{
  "head_dim": 32,
  "bias": "all",
  "init_std_o": 0.0,
  "learning_rate": 0.00203,
  "lr_mult_up": 0.608,
  "schedule": "wsd",
  "max_seq_len": 512,
  "dataset": "wikipedia_en"
}
Each number is 200 + 40 x the weight over its row's rms, rounded and kept within 0 to 999. Layers, rows and columns count from 0. The size before them is the row's rms in percent of the matrix's.

# o: layer 9 attention output (transposed), 288x192, rms 0.0382, rows 231-255, columns 96-191
# v: layer 9 attention value, 288x192, rms 0.0422, rows 232-255, columns 96-191
# q: layer 9 attention query, 288x192, rms 0.0481, rows 256-267, columns 96-191
# k: layer 9 attention key, 288x192, rms 0.0463, rows 256-266, columns 96-191
o231,075,237,252,225,185,200,214,231,220,139,229,140,283,121,270,198,192,239,210,150,268,197,184,163,201,218,242,187,216,221,202,212,205,272,237,166,206,217,204,238,253,156,161,168,187,213,148,183,160,204,219,270,189,120,145,241,195,195,196,267,223,236,203,234,155,129,197,175,168,201,194,201,167,234,175,217,224,263,192,209,211,158,191,265,206,144,257,168,229,210,239,216,212,157,208,149,160
v232,091,197,156,167,218,233,170,181,91,199,242,196,145,211,182,98,247,243,194,175,200,247,197,230,138,189,101,275,217,193,137,212,199,186,242,192,223,196,164,203,174,188,227,200,195,244,180,159,133,202,156,133,203,165,200,190,227,161,214,249,216,252,199,151,140,167,212,156,193,140,172,220,154,142,243,166,188,195,213,229,223,248,231,123,195,202,167,193,195,231,197,237,216,197,220,180,156
o232,080,242,220,236,218,237,242,196,162,215,222,229,175,238,219,178,197,224,240,241,154,209,179,152,225,264,177,198,170,189,212,205,199,191,257,245,207,191,218,155,238,233,265,219,199,169,274,143,246,217,174,262,145,205,197,188,146,169,186,189,214,196,211,184,90,233,180,155,214,251,180,185,153,189,165,206,231,114,222,158,185,137,133,161,242,198,154,262,215,205,256,239,203,206,135,150,247
v233,090,232,222,160,223,200,232,180,203,195,160,146,161,154,182,247,189,198,111,157,236,210,255,127,123,229,234,138,203,172,207,215,152,187,167,242,158,203,224,226,208,178,218,161,248,198,223,186,240,98,164,280,152,206,247,224,210,173,173,194,257,207,190,180,198,165,271,299,258,225,200,196,201,195,236,228,214,162,168,217,234,233,145,174,271,218,283,211,192,267,197,225,148,210,235,188,212
o233,082,243,232,239,201,201,151,224,199,140,247,220,192,179,147,181,173,252,204,210,238,244,201,230,225,162,199,170,173,150,274,200,235,165,221,216,199,179,186,209,173,153,205,154,195,248,208,257,165,99,249,192,224,231,176,239,192,231,172,210,170,228,230,231,201,166,263,154,132,232,245,154,152,153,220,235,145,199,207,132,279,271,201,161,227,288,201,185,226,183,236,210,134,152,269,261,203
v234,100,103,159,152,260,192,207,137,196,272,236,227,176,208,239,248,134,206,216,175,288,149,135,311,166,163,222,86,237,221,152,206,187,187,203,223,184,152,193,239,174,161,237,197,235,223,215,192,184,122,205,159,202,161,124,185,269,206,196,158,269,188,209,205,172,220,280,120,157,168,175,107,226,246,224,237,181,223,232,222,235,205,279,186,204,129,194,261,251,149,192,240,183,214,204,229,175
o234,078,241,205,249,236,221,228,251,174,237,183,151,211,185,272,175,177,169,218,219,183,194,177,122,185,275,239,157,180,176,211,139,237,250,177,239,214,258,249,95,187,185,132,220,147,188,198,185,142,228,210,256,166,229,185,178,223,157,220,153,183,240,248,163,166,179,112,148,244,279,244,67,172,232,247,155,144,201,210,199,184,175,172,197,199,237,256,217,212,146,197,229,233,111,169,216,140
v235,099,110,233,196,153,229,142,169,193,160,245,206,245,275,198,179,157,207,219,202,210,171,197,251,201,192,200,248,242,187,209,182,225,237,187,201,224,175,196,157,207,178,164,297,254,110,194,165,205,220,194,200,251,189,259,174,346,186,222,206,203,192,145,183,306,215,195,223,229,202,116,119,179,177,161,194,239,218,211,188,171,115,319,282,217,217,233,293,197,226,211,191,199,231,247,281,229
o235,086,159,185,231,182,163,196,237,134,232,155,173,272,194,246,181,160,173,258,145,192,191,149,219,207,199,195,166,268,135,194,147,311,189,224,196,210,206,264,224,217,235,134,266,185,219,133,203,194,181,226,214,193,169,195,188,237,166,255,176,217,155,279,207,168,189,167,165,218,298,277,237,185,235,244,235,198,214,209,207,127,190,188,184,221,219,173,202,132,179,146,232,239,152,177,219,158
v236,092,214,217,208,100,206,211,183,208,135,151,186,229,229,145,188,153,226,224,180,152,94,199,185,192,215,213,286,230,145,236,132,215,249,255,257,157,161,236,225,213,187,307,210,205,219,211,188,235,207,168,242,147,219,176,245,235,214,177,190,190,203,221,234,241,177,218,185,182,203,301,169,190,220,176,227,159,280,183,187,228,211,212,208,263,179,205,225,301,330,208,243,141,244,161,195,166
o236,083,142,169,185,217,166,205,158,231,137,271,188,203,179,212,224,262,186,186,153,168,162,194,178,183,240,206,142,215,238,188,247,199,217,254,212,241,221,214,175,171,212,115,176,146,198,213,216,156,256,212,303,194,196,249,197,305,196,199,196,242,168,214,114,249,245,135,221,142,211,156,202,221,287,184,169,216,233,192,208,270,247,204,240,207,146,299,177,239,214,268,245,284,188,209,207,264
v237,097,221,147,169,201,166,137,155,163,195,128,173,154,199,217,90,185,250,182,164,218,222,174,179,144,169,161,190,203,161,174,269,248,242,169,174,172,197,193,157,246,229,219,207,198,235,191,247,188,200,206,165,208,181,201,174,125,182,350,207,186,197,273,173,217,229,204,245,224,238,284,234,244,206,196,161,247,154,270,179,162,185,252,240,143,210,142,197,181,152,221,231,150,175,210,179,163
o237,081,215,215,216,193,183,187,214,206,184,165,275,188,278,125,195,152,158,146,214,213,214,207,138,202,221,192,259,159,181,248,240,181,224,224,182,175,183,237,222,229,202,214,174,284,208,217,236,269,157,177,192,204,322,230,240,140,188,209,237,208,242,223,146,138,229,256,178,216,128,125,205,185,64,244,207,215,163,173,199,117,184,231,188,223,188,144,191,127,186,215,171,212,211,240,202,264
v238,087,279,198,197,148,202,188,240,271,188,182,213,239,261,173,185,240,127,188,227,222,166,201,258,170,166,232,249,198,208,165,187,271,189,169,205,172,263,213,196,188,147,237,177,268,249,254,206,178,194,244,131,165,127,189,232,225,129,252,206,129,193,220,154,186,168,214,265,141,198,196,216,205,191,226,199,166,139,199,227,184,268,158,261,174,203,96,226,248,189,208,207,265,215,268,280,199
o238,082,116,214,185,228,220,256,209,257,317,206,206,256,223,186,254,183,126,178,188,233,230,178,211,170,164,174,245,224,168,234,194,163,223,199,213,209,245,147,225,180,251,222,229,211,157,221,89,210,229,225,176,207,176,163,165,128,166,177,210,100,161,143,226,178,156,159,167,179,203,206,228,212,193,130,248,234,170,169,201,133,189,194,182,240,175,169,251,219,211,291,218,146,195,175,179,242
v239,092,139,242,205,195,233,185,121,205,203,271,247,165,158,156,164,214,201,175,197,223,189,197,268,151,218,204,157,183,149,210,183,200,185,228,174,199,238,257,156,144,182,157,209,157,176,198,193,214,177,291,112,188,215,216,220,125,200,251,206,148,127,169,176,253,183,174,235,233,178,215,219,207,238,185,213,188,285,132,213,185,122,269,245,148,246,199,206,136,166,170,199,281,85,189,197,204
o239,091,174,210,229,202,163,135,154,274,211,198,227,196,149,153,171,230,155,237,284,218,201,167,180,203,190,271,214,91,152,182,169,249,222,176,227,160,157,221,207,143,187,231,202,217,184,133,160,220,201,142,182,209,212,140,148,97,256,279,248,191,200,177,209,116,211,207,210,205,250,191,177,150,230,239,224,180,256,192,287,80,192,201,183,201,207,203,179,202,227,226,191,260,181,150,285,162
v240,094,184,213,199,249,195,239,154,196,206,256,131,213,160,138,233,194,154,200,208,245,258,152,128,222,231,228,210,126,207,217,226,204,165,237,215,148,149,91,249,169,207,194,184,222,210,205,241,169,238,276,228,242,224,145,173,169,159,226,223,210,145,146,186,215,170,235,186,170,248,252,228,209,215,216,257,138,215,201,179,101,215,209,218,173,194,163,246,247,192,221,201,224,250,183,179,226
o240,080,171,260,145,172,154,194,179,233,225,206,200,178,172,258,231,179,181,157,216,202,201,243,197,238,129,203,228,224,229,222,216,224,145,261,344,180,222,223,179,147,181,191,193,198,227,205,188,150,223,221,256,103,266,208,167,260,153,178,191,207,269,183,216,199,170,267,240,150,185,233,199,170,212,226,217,286,240,194,174,168,158,230,193,212,202,279,217,236,216,199,180,209,193,130,198,185
v241,102,223,219,243,232,177,246,178,173,227,145,166,139,191,218,206,223,239,213,220,224,322,156,187,184,140,234,186,191,213,147,278,290,182,195,236,163,175,155,242,157,151,204,177,195,200,153,206,128,183,188,161,159,173,169,125,220,276,214,136,197,191,210,240,218,225,242,195,202,189,227,158,104,242,189,242,247,202,194,275,237,209,208,216,201,197,194,285,209,176,132,275,179,189,254,186,209
o241,103,180,230,239,180,222,185,120,173,238,212,183,214,224,150,195,168,199,168,252,197,236,159,179,243,189,257,233,134,130,175,172,167,263,167,175,173,229,189,159,145,168,171,220,206,215,207,211,154,203,193,153,145,128,128,217,163,191,172,205,211,195,224,168,241,147,165,123,221,317,259,169,119,161,282,222,184,190,181,235,120,242,238,215,168,232,167,187,131,165,161,205,262,233,267,259,225
v242,092,202,232,251,145,147,174,256,164,189,223,104,264,231,155,156,201,130,213,250,180,204,202,140,204,207,200,194,234,237,252,245,295,168,200,160,222,146,210,208,187,169,181,260,171,215,155,174,222,201,214,169,211,226,132,218,146,202,136,191,244,164,183,199,154,202,220,214,203,254,88,144,245,243,293,201,206,199,141,209,106,151,178,216,175,181,191,182,224,245,188,173,217,195,206,204,226
o242,080,196,184,149,199,220,220,171,259,167,186,126,162,166,167,294,217,215,236,150,227,211,251,227,167,174,218,250,171,254,225,140,86,200,155,207,145,220,199,189,194,177,191,134,318,172,252,227,249,208,249,138,173,194,167,220,140,204,154,179,237,185,174,202,295,169,208,225,221,136,302,201,281,217,158,163,223,179,144,203,230,204,282,206,198,212,174,209,209,192,105,200,181,176,101,165,178
v243,096,166,240,210,151,173,212,232,228,201,119,221,172,182,229,205,209,170,206,218,261,167,273,190,173,153,190,216,171,190,240,198,244,176,254,180,247,261,149,256,222,241,175,205,219,235,218,192,203,164,276,139,183,197,257,214,260,200,227,193,176,176,228,311,267,130,234,230,182,169,195,212,138,271,219,274,148,211,195,229,145,270,133,165,189,177,207,168,244,250,184,132,242,222,224,178,207
o243,076,152,185,187,203,207,280,237,261,230,139,176,169,171,233,227,241,224,141,244,221,228,207,212,185,156,184,201,314,240,177,199,217,230,199,241,230,144,118,183,194,215,183,222,197,209,187,213,165,212,280,212,103,194,261,208,173,174,152,220,247,187,271,219,190,224,178,215,154,257,115,227,190,218,96,244,181,253,174,207,214,176,250,227,249,167,241,209,166,207,238,156,233,260,151,200,153
v244,095,189,176,186,234,267,182,231,182,209,136,181,266,268,162,197,168,168,129,166,188,181,234,232,174,153,162,168,147,200,125,167,280,232,189,218,229,200,207,216,237,212,213,241,131,256,164,214,220,150,189,190,197,194,159,211,166,187,196,228,148,192,166,198,233,171,128,227,159,169,251,133,283,222,198,209,149,154,212,161,182,141,251,191,289,207,233,283,157,248,181,176,186,153,215,257,193
o244,081,188,218,205,257,206,225,194,108,237,223,219,223,296,186,176,121,169,263,160,203,203,166,271,123,175,163,192,236,140,138,179,251,235,255,263,187,197,208,159,205,236,182,332,202,163,194,159,202,206,188,190,288,171,241,223,237,216,195,224,196,210,210,214,155,204,147,221,210,241,217,174,216,199,211,187,210,201,186,195,151,192,181,153,262,178,163,196,280,212,244,210,181,151,102,189,208
v245,091,185,227,195,189,206,116,193,91,181,204,100,119,174,117,244,167,200,233,299,205,278,174,168,236,230,239,188,260,204,271,189,243,165,232,214,295,160,251,153,223,228,206,218,155,148,187,206,172,253,192,255,188,170,200,222,189,274,251,215,190,236,231,185,235,193,220,252,210,241,208,181,195,251,210,207,230,282,132,226,208,233,172,105,207,248,238,179,237,189,185,242,273,215,223,158,305
o245,083,217,248,255,177,247,125,202,136,222,181,180,215,164,128,235,316,131,224,194,204,234,240,238,197,187,277,225,134,198,214,206,170,251,210,187,228,219,177,247,195,191,193,203,217,153,171,201,171,175,234,235,224,124,255,193,151,186,227,147,214,150,192,200,189,241,207,176,186,252,205,215,156,193,288,197,236,251,228,184,196,184,243,227,179,250,147,158,135,160,106,238,289,189,272,196,244
v246,097,224,219,168,199,173,206,185,278,156,206,161,180,147,176,202,193,162,215,201,264,222,223,204,183,175,250,202,203,199,224,188,135,146,231,193,210,119,122,236,169,243,109,205,197,162,255,149,149,181,198,202,159,150,232,214,190,157,221,166,216,291,246,155,249,156,276,138,193,173,198,237,171,159,167,183,181,271,179,186,203,205,136,188,219,200,182,136,182,180,306,158,230,163,194,205,119
o246,087,230,275,172,196,227,185,146,235,241,192,186,196,138,160,272,267,174,160,231,192,214,236,205,267,200,191,250,147,257,225,275,196,132,204,207,169,170,175,233,149,146,181,165,207,272,161,196,124,265,163,220,144,211,184,207,167,165,215,178,219,198,210,205,196,119,297,201,207,244,171,199,170,171,167,351,200,186,164,227,180,233,181,123,196,187,162,186,133,178,199,119,182,153,177,142,249
v247,091,175,187,161,172,208,155,247,120,256,232,197,250,203,164,144,173,207,179,162,181,177,239,241,280,192,199,182,218,211,125,194,95,225,217,153,250,124,191,201,306,187,193,198,239,207,206,192,218,179,148,142,161,199,301,232,202,112,210,263,197,198,257,154,251,196,187,193,191,179,304,259,215,157,182,147,176,252,224,206,212,181,144,211,265,254,224,145,230,188,155,169,205,198,209,253,165
o247,077,245,205,177,209,255,285,212,239,126,263,179,209,235,236,166,215,183,188,197,302,181,207,185,202,213,134,187,230,103,194,181,215,194,219,219,268,243,292,243,189,207,185,160,198,213,175,207,258,175,175,283,238,267,247,165,274,197,168,186,221,152,142,162,204,233,167,251,231,158,175,168,220,179,242,202,212,171,281,208,222,210,178,256,178,184,186,168,244,174,185,240,187,195,179,234,187
v248,089,236,263,184,200,208,188,178,195,170,207,174,294,220,161,204,215,187,173,152,168,303,197,214,229,130,211,147,168,189,193,165,163,220,176,207,223,185,188,161,156,163,178,240,200,208,166,153,215,192,166,196,295,216,198,128,240,179,148,75,161,215,215,255,295,238,247,261,133,226,222,188,204,171,111,266,239,203,271,181,154,124,236,245,146,230,210,203,197,206,220,204,212,178,184,138,238
o248,079,164,206,200,180,176,246,155,251,212,194,153,245,164,243,215,98,173,201,166,190,214,114,178,171,196,166,218,209,134,234,195,218,163,185,152,245,254,198,277,181,139,158,213,177,283,180,246,189,128,212,207,182,249,143,182,234,198,244,145,221,195,192,174,202,214,231,199,188,109,215,227,221,148,176,204,222,288,225,239,245,171,235,186,166,195,239,184,203,236,208,215,158,218,258,253,187
v249,092,158,211,246,271,246,121,119,119,183,170,190,244,144,199,125,170,136,194,280,243,191,218,200,226,204,172,271,260,229,173,155,189,239,227,187,201,191,197,187,234,217,171,231,231,194,187,209,198,145,247,238,206,193,171,217,245,202,148,254,191,124,183,174,192,170,215,176,173,188,277,235,231,250,287,214,262,202,202,148,213,200,236,178,205,208,206,199,235,170,198,220,192,288,300,253,263
o249,079,181,170,185,206,127,207,222,156,182,200,196,296,167,166,230,304,198,180,196,270,186,229,151,237,204,98,169,208,228,165,221,210,172,218,205,219,256,286,225,244,224,219,149,220,158,219,154,187,208,194,239,228,207,201,186,197,178,243,206,230,109,83,191,143,207,235,197,176,227,196,212,218,248,191,176,262,167,117,271,286,270,154,143,151,151,240,192,234,247,193,201,214,157,172,193,172
v250,091,177,190,229,323,159,158,158,232,211,220,226,209,192,240,174,261,157,166,83,205,219,174,210,176,201,235,211,222,162,202,186,200,280,209,178,159,240,203,203,215,244,179,235,254,134,151,136,220,223,141,234,218,149,266,161,134,223,153,245,217,221,204,209,219,227,144,184,249,123,258,132,217,176,162,220,164,141,157,183,176,195,258,228,215,263,162,217,203,181,117,201,178,254,195,175,201
o250,075,212,230,248,204,201,181,112,133,163,246,215,224,318,139,151,229,220,253,221,210,207,191,229,214,201,112,244,165,185,170,122,254,205,159,221,162,183,191,168,210,182,117,191,215,210,259,264,144,206,107,190,225,267,255,214,204,229,217,188,152,217,247,175,214,191,192,222,214,188,233,180,208,225,202,143,183,243,164,205,169,216,219,186,220,238,191,253,244,140,222,194,218,223,162,293,160
v251,096,184,199,254,138,183,148,216,181,248,243,213,148,257,187,243,171,168,198,215,245,149,233,257,182,197,205,157,228,153,178,200,201,245,205,221,136,95,207,239,195,215,243,139,201,201,207,167,162,195,218,135,217,227,193,231,173,153,142,201,178,226,254,187,232,198,125,232,245,196,203,189,190,263,182,218,176,200,222,144,189,113,223,221,185,216,205,206,121,162,166,232,198,138,230,181,176
o251,083,188,221,200,263,206,216,200,163,224,210,160,275,180,227,153,182,226,259,220,231,207,166,226,119,188,211,160,206,145,172,208,235,234,206,237,198,194,189,157,176,235,196,287,171,164,185,208,190,182,190,180,241,197,178,248,145,248,251,174,195,225,233,161,195,204,97,171,237,254,185,164,136,213,282,253,163,240,218,211,201,131,92,225,248,207,244,143,254,161,231,217,209,156,183,213,236
v252,097,230,228,231,188,196,223,270,154,201,216,273,155,280,240,188,220,245,237,206,176,159,180,230,259,256,238,181,220,173,178,249,240,218,174,183,226,256,180,190,178,198,209,249,276,178,225,219,219,218,304,143,216,132,204,186,180,199,227,141,218,255,216,155,134,220,164,228,142,203,160,269,214,182,229,233,156,164,215,252,191,209,177,201,132,251,186,229,201,131,207,249,219,131,212,202,202
o252,083,180,203,278,200,217,177,225,165,269,169,228,148,246,177,182,190,163,222,215,162,150,193,282,188,172,213,203,195,141,209,172,172,206,177,168,225,131,200,208,190,250,253,276,166,236,213,156,237,176,177,131,228,175,148,201,173,255,157,233,122,256,198,240,164,232,155,115,194,191,238,265,178,219,237,167,229,196,173,180,184,154,214,252,244,218,181,227,125,192,158,158,181,217,247,200,141
v253,095,138,232,216,146,248,214,237,240,241,219,142,178,217,251,194,149,180,190,234,93,244,244,114,256,206,188,172,181,213,304,245,195,203,284,230,306,219,226,202,240,130,195,217,156,216,213,201,159,125,163,157,263,207,184,256,176,231,267,201,190,261,194,163,198,233,177,187,190,258,231,243,148,139,212,195,248,232,197,211,231,278,176,251,186,203,205,178,289,166,202,181,172,273,205,202,180
o253,073,222,201,148,162,183,194,238,234,156,211,152,136,255,218,229,242,241,184,127,233,215,196,135,198,269,188,246,229,235,246,246,162,178,150,229,177,200,202,205,241,184,161,102,210,219,246,244,212,209,262,152,133,210,177,227,258,187,153,160,242,237,169,222,240,197,241,265,213,200,202,166,242,156,180,215,209,186,204,155,213,207,242,201,125,199,184,140,165,202,199,191,192,248,147,165,255
v254,085,221,229,212,187,198,190,133,253,206,171,167,164,222,221,149,215,144,171,208,210,306,126,162,179,164,192,212,171,158,199,177,156,221,239,157,194,208,186,252,189,171,168,204,162,232,171,151,228,161,257,302,253,184,142,199,223,204,127,211,241,261,178,197,165,168,190,221,222,156,216,227,194,144,196,222,181,225,201,206,221,181,179,255,210,166,171,140,180,195,211,177,210,311,210,188,243
o254,070,288,233,158,200,218,228,166,281,140,245,199,113,220,203,235,205,262,152,223,166,218,224,162,235,271,174,253,209,202,227,194,150,162,211,186,135,262,204,163,230,118,209,122,238,214,232,220,198,164,213,201,125,223,195,223,204,179,185,215,244,197,182,232,204,159,254,188,189,140,234,173,237,144,138,169,207,136,214,212,210,245,242,159,137,207,189,184,231,149,151,178,151,239,186,219,188
v255,093,185,150,189,189,183,183,187,254,142,247,166,267,207,231,191,271,137,164,252,210,103,206,177,171,205,217,275,206,143,170,199,222,232,200,175,224,227,238,223,208,265,171,242,234,228,143,142,235,173,249,201,241,236,114,221,170,223,219,212,152,253,234,200,172,229,123,209,219,109,175,222,212,195,171,163,124,243,138,230,195,219,167,216,147,204,155,193,189,270,185,145,219,130,141,166,147
o255,070,132,163,172,106,278,237,176,299,158,189,240,117,175,246,205,190,260,201,190,259,229,234,177,188,183,228,241,206,199,230,178,190,167,227,223,148,166,210,218,183,181,236,176,168,170,119,141,315,213,291,156,236,188,186,169,229,215,216,242,182,200,163,156,165,233,114,299,179,205,213,259,216,231,169,227,218,180,161,231,220,223,219,194,192,159,235,200,196,228,213,212,139,193,206,170,205
q256,041,172,167,247,193,205,237,170,176,199,225,254,185,248,159,190,235,146,169,207,265,226,234,183,208,196,245,100,250,199,209,260,153,230,223,99,239,289,187,281,272,201,194,198,193,244,163,208,187,193,202,204,220,154,234,209,154,170,227,194,197,219,180,208,244,245,151,190,167,144,106,223,153,150,203,240,181,147,225,230,242,225,177,149,209,201,156,124,271,234,235,238,199,207,243,162,247
k256,048,212,265,212,248,161,179,148,198,207,151,213,187,199,189,225,203,264,155,143,165,254,173,191,151,161,229,223,177,196,182,139,233,161,191,196,104,186,187,129,140,205,247,200,183,145,234,135,162,222,144,107,205,175,211,223,136,228,127,187,193,168,204,217,152,160,139,204,158,246,209,207,191,206,251,281,233,241,181,169,245,236,172,253,236,176,140,172,230,185,71,153,164,260,117,241,187
q257,047,241,194,159,213,211,228,239,155,209,233,137,190,128,246,148,229,246,204,176,260,235,190,170,223,241,167,220,234,150,233,169,149,207,200,182,240,197,283,228,197,126,148,143,278,241,124,173,193,202,168,251,199,211,174,231,236,151,253,209,163,131,219,196,157,130,234,96,201,260,180,132,251,185,230,178,241,200,207,227,303,183,193,162,195,174,201,171,185,190,190,193,203,207,249,180,139
k257,042,159,200,208,146,217,168,163,155,157,206,225,256,296,149,195,189,230,198,238,136,198,204,204,217,188,100,228,186,169,234,165,184,128,260,302,240,115,184,209,269,261,246,274,198,218,190,202,162,237,173,175,176,261,197,161,190,242,203,215,218,201,141,186,230,204,231,194,214,220,209,180,167,217,150,256,173,190,282,212,196,124,183,186,241,199,163,214,187,287,166,163,192,226,197,275,267
q258,044,246,196,207,208,148,142,203,166,164,191,164,179,232,126,200,199,197,177,239,272,234,240,182,199,209,205,166,222,264,253,215,138,201,204,190,146,141,194,207,198,233,166,206,198,191,202,224,197,227,154,176,199,236,192,248,159,160,235,163,229,134,250,214,196,148,134,217,194,248,169,239,248,219,198,230,208,206,156,143,154,268,193,253,154,174,164,164,215,253,146,184,177,161,182,200,174
k258,043,156,151,224,215,225,164,223,275,247,208,205,237,160,234,183,201,204,213,211,158,210,191,222,121,269,280,167,193,186,148,239,224,213,143,182,150,193,208,237,224,110,216,198,189,218,168,213,204,190,180,152,260,154,212,257,273,157,129,263,170,236,187,141,220,250,201,172,267,208,204,229,228,235,187,176,163,146,207,266,283,164,175,208,249,263,160,196,251,161,236,240,269,238,192,209,189
q259,047,208,188,230,249,140,238,254,182,205,234,165,246,237,114,211,209,210,192,242,238,191,164,193,216,219,174,191,275,166,175,236,176,244,182,205,192,185,183,156,220,209,188,226,183,255,215,231,225,150,244,237,201,192,155,228,213,238,235,186,168,233,225,245,193,131,129,193,146,115,126,182,181,190,171,166,242,185,164,213,107,203,208,161,236,196,178,142,206,195,219,199,201,253,259,123,129
k259,043,153,175,159,206,206,168,171,269,191,224,161,218,167,192,208,148,191,249,242,146,174,145,119,172,318,226,202,200,137,209,192,207,171,221,262,213,175,187,216,171,193,158,282,186,235,169,187,201,292,168,271,236,194,214,210,206,163,163,250,188,177,271,123,255,137,174,155,212,298,201,295,238,248,244,192,264,266,172,234,199,97,199,212,220,237,182,252,253,261,175,179,195,168,245,297,219
q260,044,140,207,147,163,131,249,234,140,183,219,141,215,158,170,243,188,200,239,207,135,184,161,215,263,151,221,133,251,208,145,201,244,182,183,155,171,263,192,149,279,221,233,240,143,226,159,240,192,166,224,188,200,231,168,240,177,136,175,179,212,192,226,113,256,128,151,271,131,181,83,171,183,185,193,156,221,180,232,295,228,185,226,160,253,209,190,209,193,232,186,179,182,195,173,200,264
k260,048,219,187,258,242,201,311,223,224,159,241,256,179,200,167,177,213,213,149,174,217,170,169,229,229,232,217,201,230,219,258,121,206,294,264,160,175,233,255,233,227,214,208,152,202,236,213,249,254,221,169,178,252,186,275,222,192,221,223,137,213,204,204,176,159,199,197,218,222,238,241,317,152,253,201,261,171,208,235,175,193,238,156,168,181,189,288,206,216,187,198,225,218,235,223,203,140
q261,047,195,231,217,182,185,248,220,151,138,205,240,236,223,161,245,194,224,221,192,206,185,201,235,154,127,290,137,221,223,216,213,253,262,219,183,195,234,154,167,200,205,217,258,214,264,256,262,187,197,246,212,211,94,136,243,209,150,206,219,252,232,203,87,163,226,192,267,170,182,180,226,246,147,215,125,214,162,221,222,236,201,169,149,224,205,212,149,201,241,207,170,237,128,247,174,174
k261,051,189,159,209,172,208,162,207,222,152,268,227,148,235,212,191,204,191,146,181,203,186,148,189,218,254,122,201,199,191,259,191,154,243,254,204,197,206,241,212,185,153,175,169,141,216,186,151,276,179,192,214,241,278,275,185,163,196,179,196,122,155,229,261,222,169,154,161,184,221,270,171,178,138,123,228,223,294,147,141,143,144,228,214,170,154,176,218,191,137,209,192,181,171,187,166,184
q262,057,223,280,102,202,191,184,226,175,276,264,169,228,250,237,180,213,163,200,193,213,208,216,262,149,158,219,238,127,199,176,253,285,198,169,170,147,226,209,161,196,200,220,165,194,233,180,202,138,155,231,169,149,225,212,220,191,252,159,165,210,198,179,257,198,245,296,217,211,263,189,260,171,226,231,153,202,190,203,229,267,152,274,302,251,216,201,257,193,227,159,267,215,205,163,203,188
k262,044,224,220,163,190,175,206,138,174,129,141,220,183,169,225,143,231,232,184,147,187,184,189,202,273,307,182,155,237,190,200,197,153,235,201,243,216,165,208,220,211,231,238,193,234,147,211,234,186,195,223,185,218,253,145,212,197,231,211,239,168,257,210,228,203,206,199,267,146,132,204,108,235,121,142,266,219,192,193,172,200,206,165,128,185,191,230,205,173,177,243,203,212,158,212,240,156
q263,051,223,235,218,218,201,212,214,131,193,209,218,187,197,233,165,215,235,170,233,170,164,214,186,206,163,215,195,222,175,234,157,113,165,168,189,213,264,221,187,238,205,211,222,238,157,187,216,333,202,184,244,200,190,125,275,220,233,94,201,203,250,169,185,158,245,248,205,170,214,267,286,174,180,143,139,257,182,160,131,265,176,202,157,196,184,154,196,201,183,259,181,215,176,210,195,151
k263,049,250,270,182,142,227,168,192,195,171,252,284,240,240,166,234,254,178,166,172,195,137,230,216,275,165,245,236,197,206,169,263,194,199,257,247,190,131,203,217,151,219,190,199,172,190,184,91,88,205,191,211,190,163,257,124,213,166,185,217,202,162,170,144,244,151,190,282,225,202,184,206,213,227,219,274,205,185,225,217,159,191,202,216,174,148,213,188,192,196,132,232,202,209,225,190,229
q264,049,222,227,244,178,217,199,228,156,228,190,185,176,223,238,169,158,224,218,194,154,172,180,203,171,175,122,214,163,186,121,188,241,228,182,133,219,101,254,103,238,187,297,214,147,127,178,167,143,225,231,180,171,194,190,222,238,141,147,271,225,269,172,289,166,182,207,237,183,216,250,192,173,229,195,302,205,168,210,166,216,216,160,190,177,237,202,172,186,149,203,250,144,238,110,200,176
k264,059,214,273,216,227,207,180,230,189,217,211,237,179,134,200,237,271,208,200,235,219,189,248,136,255,196,301,196,169,202,234,168,219,205,253,147,183,245,98,146,193,225,157,195,219,264,164,257,198,197,214,209,120,202,236,205,254,186,175,170,169,187,255,194,192,264,178,257,114,232,233,206,203,188,187,118,238,204,198,210,224,224,209,201,209,203,152,205,170,268,238,200,228,218,236,149,250
q265,061,177,189,239,218,250,176,171,307,176,174,242,192,180,181,170,220,246,185,182,205,185,173,216,257,207,139,221,273,166,259,176,161,140,191,227,223,133,290,247,216,239,180,191,225,209,213,118,281,214,167,146,210,221,134,151,140,225,190,182,195,146,156,250,203,136,183,180,233,210,168,226,205,246,139,253,184,260,248,215,141,197,176,214,238,221,180,251,192,158,124,134,189,197,204,223,193
k265,056,166,177,258,245,225,212,187,179,231,206,216,183,260,222,183,161,116,200,226,218,187,186,208,126,227,224,246,140,178,164,254,218,226,179,127,206,145,139,226,253,197,247,134,210,261,217,245,160,284,210,218,228,145,302,180,222,216,253,218,211,234,319,145,133,223,215,226,185,186,221,268,224,165,238,147,164,177,213,193,158,225,176,200,139,206,169,177,214,238,220,169,177,196,160,167,193
q266,053,183,251,124,224,173,237,161,265,197,219,186,173,175,189,172,219,215,203,155,210,266,195,214,73,241,239,214,224,203,183,121,211,144,201,258,147,250,131,234,184,131,211,169,182,193,214,193,218,184,168,224,261,210,186,181,164,172,229,175,184,160,176,161,220,197,139,129,209,191,126,202,194,98,258,122,154,198,180,249,196,210,245,222,234,222,162,228,257,219,210,136,200,208,285,166,170
k266,051,191,228,208,235,156,152,199,253,111,201,178,234,133,205,202,191,210,172,191,199,147,225,209,186,152,175,156,214,187,242,243,171,193,161,247,239,189,220,233,122,211,163,190,223,169,257,215,169,167,151,165,236,204,128,251,172,196,189,222,232,242,133,243,246,80,207,197,231,194,217,206,143,193,190,183,240,244,196,140,194,187,255,192,259,166,263,195,208,147,125,187,231,130,178,282,230
q267,062,208,138,189,189,218,261,191,148,205,281,212,162,238,260,176,222,115,220,209,164,221,237,248,199,223,250,167,168,203,171,204,214,202,274,156,171,278,186,169,197,172,188,200,226,164,198,173,140,195,164,189,183,209,219,235,285,147,220,137,143,257,274,140,209,251,217,191,210,219,258,195,184,187,274,209,269,153,295,258,181,178,225,187,204,151,221,166,246,153,239,202,170,224,255,198,170